Each number is 500 + 25 x the weight over its row's rms, rounded and kept within 0 to 999. Layers, rows and columns count from 0. Numbers have three digits each. The size before them is the row's rms in percent of the matrix's.

# layer 9 MLP up, 704x256, rms 0.257, rows 560-623, columns 128-159
094:484512516526501538511460512498502497520496490499505486517521458514522509514480479518492523518484
104:481453504471537528493481539532511520529519514467496533476512490508465523469507474549493447523505
101:525500516532546498527502512482517507529555507512477462487500539512501502504545511459510501486484
112:495513519471481451482513512500509464526450491535483499498499479493539500486506493513515512488516
104:499497469427537455448535518537506493497533513501482458537545495499464541538501480495517523513523
095:493461481452494537498456518492536459472507516502531474456507492530516517492495497493494497479551
098:493497506514464501513516486485523498491528500550495495517483498528481510456513492525512497516469
094:444472464495512486494529509535500466492491530503478482468503477504455496477509518510453505467487
093:495482522523459561467486492515500482472471506554493501496491540488550497502526488529484490529516
093:502520496517519495467526521479482497490481477514484495527513472484491508478455499532516477486423
100:440545487525487528529476522497539501489515484472526460516462508471478482525466507486517509508517
109:499484515519505495543487505479554474505518498503478468511516473488518502511553496516472486489477
101:473485518485470507482492507468484526503466508501471475499473515501502500466463442507509515505509
094:498492516500508491505455524516517491509514507519482477508563487511503494539534513501513520537522
102:462501458502472521503503478481503521500510521454517543522479480507525477537496488508551486500519
099:487503508521522482496469493520502517528515441503540498516520535544516475488459528462510470499436
095:502442460535545496544438500494478487500507540481483503510523500524458503510529494470538471505521
094:497542505492492468497462507514473470496526541559462520507500518480504503513538495510510478582498
094:469475513493491515545509434518493546513480496482505503478470504551520536535488513475506531515511
100:540506544499516472478508477511490538476471527509455511522485537475536474485462500478474496467469
095:477477509498475488521512486511521513464466538538501510518511513479544511490515510462491497550460
103:474520524531514568469489524526494469525505507484478512510549472489532550490505490506542474516496
098:484508514499507494494502533459566510532470457474544487503519525490431481522519452475523485513499
087:486473475484507501508523535515495509525464496513523531509489506518484509490509495475500495542486
105:485483484549460506515522496507504522500506500492499483492466525513481526490471494528471493485508
101:516532504490535530483457492467478505484465457477494514448497496492480484543493525495489538515492
086:476500523531509441467514500478535486482480509567501512499508517448542470554475548516492538485505
099:504494476489466483491500515535486532537501519496495532507464493512560501481544441551526489535527
110:504500452543507519514520541504483451519513530499475467502491499485412485516476470545513559464460
103:512461521495470516501462502487533494438462541500520497482548554518495502520443469495488561538537
100:507494504505508492501478462477497510512501546527493525532500487495498448498511524538504511498462
095:516481486513504505527544522472551526550500530522470495497498517464490472510521487500508490488488
104:559477506523521522503474471517543479522510471449499481549560523491463512505477484500517510520437
117:514487462500533483484491463525524522479526517480464500519493502492530490522483478467445466510499
092:511520492458502499438509490501488512501523510498470467554499506483446480451538451480494517507481
107:527539514511509519537541499471457507521500451479535525501497484446478521495493498465528529518514
113:468518509503490515466536509493493483486473519496514512476446528468478526501472511475496480467515
097:495440494504524477468474499431502510479515490497492478444503511491544498500536532493521466519516
098:535526488485486475455494520506520552474502519506469492516541456500523555484510473470438506512523
110:483487519520503540492508494532493476537466517489510494528447487523491484491522526488438484477558
095:495487478528459491499445527525483484481509490487473558486483519488511485509505504505509478489487
094:497501508444456465533536476516494468482464494501498553482486530522507530492492460531447553516505
090:549506485492500526512507499513508484446458492527479465536482453561487542479490457495530512486453
111:468484468517504532514462507519492524474530477523483544496491531472478462533539487532492465502552
101:452491484515484527456519522539524535499524459489546502544493497472498499455478484502472517489506
096:513483468488519519562481502476492492491525495510487506551515542518496545564485460528492515517520
106:536481493510484504484545528498520484508478504495455460481492512518461435510495497509502486442457
096:485499513481495508482475512526505443509464509473514487523512532476571526517515530479528509489529
101:476468485492505515452484505485526502548437498500518518526522497459519522515501500532507522474440
109:474469489510492491487482476515512446467460504528453489481506511500494519478511463440484515518562
112:481508513503527501512500511479452462511533502516502523500534474508489507525501451525523504450547
111:471524479502489485508540512496476492510471526509506467496539497484485483513514541480517516535438
091:517500505486486475515456538515514500507521480474512474515513525477463482551560495501498533487502
102:516534502521487498458509500480518484496436534480488471482514505522480530484533494533499468519494
103:499471476537524492492508456500509497520490451514469495505487481516503483482498498524510467535526
107:493534484459488449509504520532486496492480493493530531483509503522481523485468508495479523475518
108:489477463511535497479471454515452536511517486534496496494514482504514506474509544486461480450497
114:501485491512452502500508485514474516486507506450531455505508498487525533480510507506491545493531
094:511492479517558497490489491470440515483458544490525518459462487481477511483480487521520486528526
099:511528516505433491523493459466476481504478524502532481486490514491506496508489503496477482505504
092:491497506510499494501477443552492523445443480462482509546482470533510488525558486526530552489496
101:508498462472489484518507532464504477479510496493515491532499489493469510498503485489514529522458
098:550494503502496513453536494510503437440486500535502541510514512527476506489486491519504498526463
100:510534517489502446506485496511520446443509536550508495492496524481513517509506496506517552512523
# layer 9 MLP down (transposed), 704x256, rms 0.146, rows 560-623, columns 128-159
097:489466506480519461503525499527499510459498487516524474491507539517512532493518544503450484485475
102:478474497515519491520499537522535558541509555473525477489525503524483523437468505533477500468482
102:489504529500494515481475490561470542518530533485549529473486516498513519471493486495505497515527
095:461500440487481493508487488522534487462537492533506519505511501526501525519545504477481507459448
100:468510538484504502507511473487511524515528526534525490517488501483488472546455572496494508523536
098:502508499525520530483544508486501507535508494484454486531484510515450510542518498497516496502529
099:480463497483474517501527492491470480512528461540487469524532487493510475480490482512529482517494
096:488487514461503479509512499495489467524483544510504503542507489507491479521502471503536513488429
093:500467501511520530483477508525479502471478451520526489503484471476428497525493509488472491478437
092:464496515495510518512480523503483505527524481482486485469518497461532463486442475537504453463496
098:515490485488510498458471477523479502459459511449517486475489511503475530533506505495503523489429
103:500549474451507523478536489499477508530472497476494537493535507501507495454486535507469524478473
101:500475509508506521473468484467478493520495487553499478488505504491555483472500493514508493493474
091:505510501531522506498500505513512502495481484517472502504510498522545519505512525497531502536508
103:498527492512449473497470529522474447484545458538463526524519529485512504499490502479492539517457
099:482502499521488513448507508484519522480509497510473490477510502543492482442485499521497458494492
099:501543528487478515484509502480503466501507545454449505501498493526469498482477501443529447500544
096:442499470509481468465523504484507527530454484479510524532479528541521471525500505483468483500466
094:528504493534494523487482550492476490493514481538490521485504485454487508459540507506522473491559
098:529521472478434499522490527484546508477531478486487482475516445480524462500492526499475483484566
091:483522527482526504457503478502525514517485481461492477493492450469514510488515508524533473477473
103:505498524488516513525486514487485529485510495495482559502495492490503487530491516543498525538488
103:496488515487505555487487456484540496498517554487547466515505554513525492507457471527480527510518
090:484510549488478516460485472458514510487508497474513498505471517539449491461461510533513475517551
109:513524491501478523520499492481459468526534454498482498461501485488447521500499438500508468511535
100:513531516480506504537494477524496480501444455561517477505505461480538484525506501478488504503492
087:542477496512496525506500506479473509517520478464533461540523484494493477488468471516498463567491
093:453494461510482487554520524532501517488500483527527487447520484520481491541502502487441519534456
107:496496496544477485531502511542523507467523507473500525555494462504503482532455486483512516517453
107:506475506487476513531517484466453503463552465496482498518490477500503493478537510530487535498483
105:527480539496517467519481473507518485512503538480484479515515476500532510509477474537514498440472
100:463481480507484515508542530503539522503524518503522531488463435511489506453474518485481495501470
104:498509508523513495499493473529501512490494496427509477525528550484528524522470508505493499476543
114:505512445493510492495471535533472507482540473493504498524504488476469478517518483453497508486449
095:509449516519493532549469479466512518516458461451512528472526491501513541490511482531490480516480
110:517531495484461531470503477475472540435498506498485468485508520475443470513483469507471514521455
113:488538512475471538495494500501498517521471512473549479538484490491478498525478518499465447486482
100:484502484537519451474514500476448512524501498522515483475502514483487495502463498473471490439573
100:517557480523548483538483528503517526537541540519433508530498507472480518484514503507506448511537
102:493464479503458532500488484495506516525491484486508510484510507500510556480454533537480501509494
093:495497489463519534493454482512514532498521452507468536481522482494473539459540526475500493538480
097:508465497505532492533511470513510470502534488513499501508482482537513490477544472543485494473506
091:478550491470516491482449499504523508479476486505497514511497527493484483428512499488532522502553
107:509512503556500468529520541505485542485507477482504507487492495486497494498485502500494481502532
103:529504515526491465492511523505486494529475507512522549531498500491454522488509502503562521520493
096:476530537500504476543549468486525464490516496508480537518487552499474489499487481488512442471522
099:484516536495539536522463533518521549482508483467512486494484483478487485497528516497486512503431
097:549473509473460519537509517483507477468479548509522495534533509532505512486458496492537504545563
100:514497501498492493488526520529492454529454557512479533531511487491528473490511495473520566478467
108:495512448531473494493505508530522518469510501513434464456463493537516482478502496494510459546496
111:512457477501528486499520508490534437541509483476473497505468475485502505461470497484521501489523
103:514466493490529523505475512464505490519527509448489531493469510509478503571520512476493534475444
093:520504494486515467513516487477460486488536506492495479510477486521489535514506479517495523484475
103:449513461508477450501510573501528503512530506505497513513450493540499447491511537549485513468456
101:495495516516494522508448520552484496464518472524495467522474483497552523473521521466515456466481
104:437481514471450526510484524525500504512486485566563529485502515517496507520484512470495511527543
104:513536566521519517469463515519499528474487517492507471506536497507514501519515509511504467497526
119:503534525505529502502515492481528527510492521529431517509496551454505508508488486521535483508425
092:503492487539483445490535537491523464474543464494506545510498520499488498487555454533494548468621
098:476526518475458519472493509507478486490499520481518514498504488500475469513499500474479500494549
091:466486490500474521463476477482504511542496534492497474471507470478472519535509464451524483529516
100:526526479501484481502497506512496486491471514511509459501454486521490486497484490513518548518438
100:494509489510517494511476509492497461464480536467508478508509531498510500508522513523502533487481
101:491467516547478481534457495510505520500529508488469489520482489481503491497482473505454477502497
# layer 9 MLP gate, 704x256, rms 0.237, rows 561-624, columns 128-159
106:507532492516571503503481472508487532510502549488510512518500504510483534461486517518550477534461
100:493521505521472516512492480529451526497482460464527536533444486473474525496525499515519463470480
107:526454510506529509474499554477514491520491493494498506484520514448501485474516503486555540517478
106:506518510497467479480499499457528541510484477459494496536490474539549484516487508484507513506486
094:500471487507496527531458535491507495533467494475517498494462476511465496447554491513515463512552
105:527515476497511535504475527523492511519479516535514500533512511505511496507493505496482481495537
098:499527508522460532528472559501509570489506464488512516459509497524483531492489567487495525505496
098:497513464565482440478496535464475504522507450482489505497468475450499514475510463487461468519454
098:478484507506527526511431531472464502489498519490545458544510474477533541526504505484551471512577
099:518485504465511510469498477470547475546487477497496463425465462454525485531485502480527525474485
105:524484469523489492494475500481515474500486491499515508522517508561524573499512506499485491514532
098:510492503527526504521463559449512522520464518532490524541538487459488534531508491488493485510494
093:446502498512465509528492445477479521512513479507540526467511498489506497514506520512502531462480
104:483559520481508502468480524506519508502475545482494495481519513476506472482488502503541526521511
092:473436501463476461492496498487508464492498506523537499513507523434522530532541509486458471511511
102:472500473501493518499426510463467499518497512497478502467481459468485524490520516474522474485474
098:519507470492483492491514469524469465466445478482480448531519471503503517552456453521545474481531
094:528503511431447525511490485454502470549496522509501491489495498476531490536527504481489551530484
101:510531539531520532513463478494462527502513530519477496482488479537516515524518463486525530489508
097:491446479512507456531505444544447502450528506459530501490524506526517510546496539518494561516508
097:477503522513527494437506466558473535481485462500498507485528479463518528467530497531524505476492
099:477477492467527494527452525448504538503515501489488513487461486484508503477532511523484528541541
092:507510512457487529525474441489524503507522466506526518488494475511468508506540503497521483501500
104:532473525514496510486521514537495551464486488476482526512530489510488467503489469514462487499479
105:513543512491501507521498495483509518476513507528503503498477496479503487545549507497524497523469
087:512468452483548539457500507522483463502474490508459515469504484533512516488469476538476542476531
096:500509452471571514497501502537505492543493443531482529480523501519507488520491529484498477503469
100:481495470428495464469513485516486460483476474435494503481484550495507495453482512508495514532535
106:514450522464555538490483514511468470527520497457528463577463484469481494476507544488509479497440
096:487450467483507500529507512492525502557483478499521506481499518534501533444483487486523516499523
094:494476514503486497484479490492504496472540530436461475490514493514525526487495499510490472491568
100:505534522473534537524500497512517499473482506427506507519516517482500552540478444501520502555509
107:498535485502467480480539502474450481503511490486530483465501512508486515509517543543503550480540
099:490471447474484527527496512455501487508515483501521478538522478478491520452504498493485491525499
104:487500513482515498474505521499476494469468471547492549513549493479503522506479488491498494541499
104:498488517506495502456471535490492485517494496489510489510492469489505548433498469506483492496499
099:509487493467474497493534484499537526468509476504514544511457509496521510503505508502493517488492
101:512554538543525534511494521492486505512475495503484507480460505495468513501480462500509536471527
106:499476489509515487491523531542507522530522463520483531516528524494447505513480474513465529510511
102:504523472497540482461464516481480501457521488496502519466527495494520474516420478482497492497500
095:496461516468500460501462467514484494497514510476496431525503456499502531496497474491477463477512
084:501484497528509460491482508490555510513520475515483483510499499477507490542510475497504478510526
110:497511448489456496487526519492445524487458492497518499448512497485522512502471504491504517470478
104:465566500498479462536499479511494543496472517549488513473490515490532518494455490538476492517492
101:548518485505491542495495471474510508481481503527533555456498491463457496525473499489471476521541
104:506480489498478495546529536510498482520473479562552527492456534486516559491468487531576486510517
102:510532484490501494534473486473492487507469528526457503498500494528497531479476544467544488526553
104:512521451496524515480541498519448472498543492516497492494533465462494510509514517527515486491550
108:495492457479521494513493562469490514508489456526503485489501526500528545491505509505499516504528
103:530515502513505526478535484524477518482497493455525524471503497507488494503470499506474488495472
105:506466533505492515509495463509498477498476476523515493511489477502520522470472465493456476491553
090:554475471464455445506477500512527509512483522528522508539499442520473492529485512497535529538490
100:492522513508500511505464500510559527483520506476492508531499521516466551531520499479525473539486
102:512502505538489521461455500487520497501476496480508510482491493487522511510469475494546528522496
104:491470481514518532497491544495561525494516495517532446487480502476517498511449506516473535491490
099:498508546524529485500534462549501514513503459507473469483459515548497536505491503511538474487513
110:505465517468532484449547493476467510514503499524438501504474514472505498519497478502509491489461
098:510489482454488510494491438457531533457483531482501527501501473453473495517458516513501537473505
099:495474492501555490523510484481495489502503539497454512545494492480493509491530516492515514475500
096:475491472476461516450479490492548484526523461518514477491483479435497535464513523481530486505469
101:495476498521481477530508513485511543503540526488495562475498547445471503495505557525474531503521
101:498464538457506473486531473489543503484549480507492505526539490501480514503481504502495483495506
097:540478514520494526513457482477461478586533530538506527529529515488518497479517543490490515471483
099:470521492467513489529516482503498490489511499470460501453479509485520461467498511489550423430531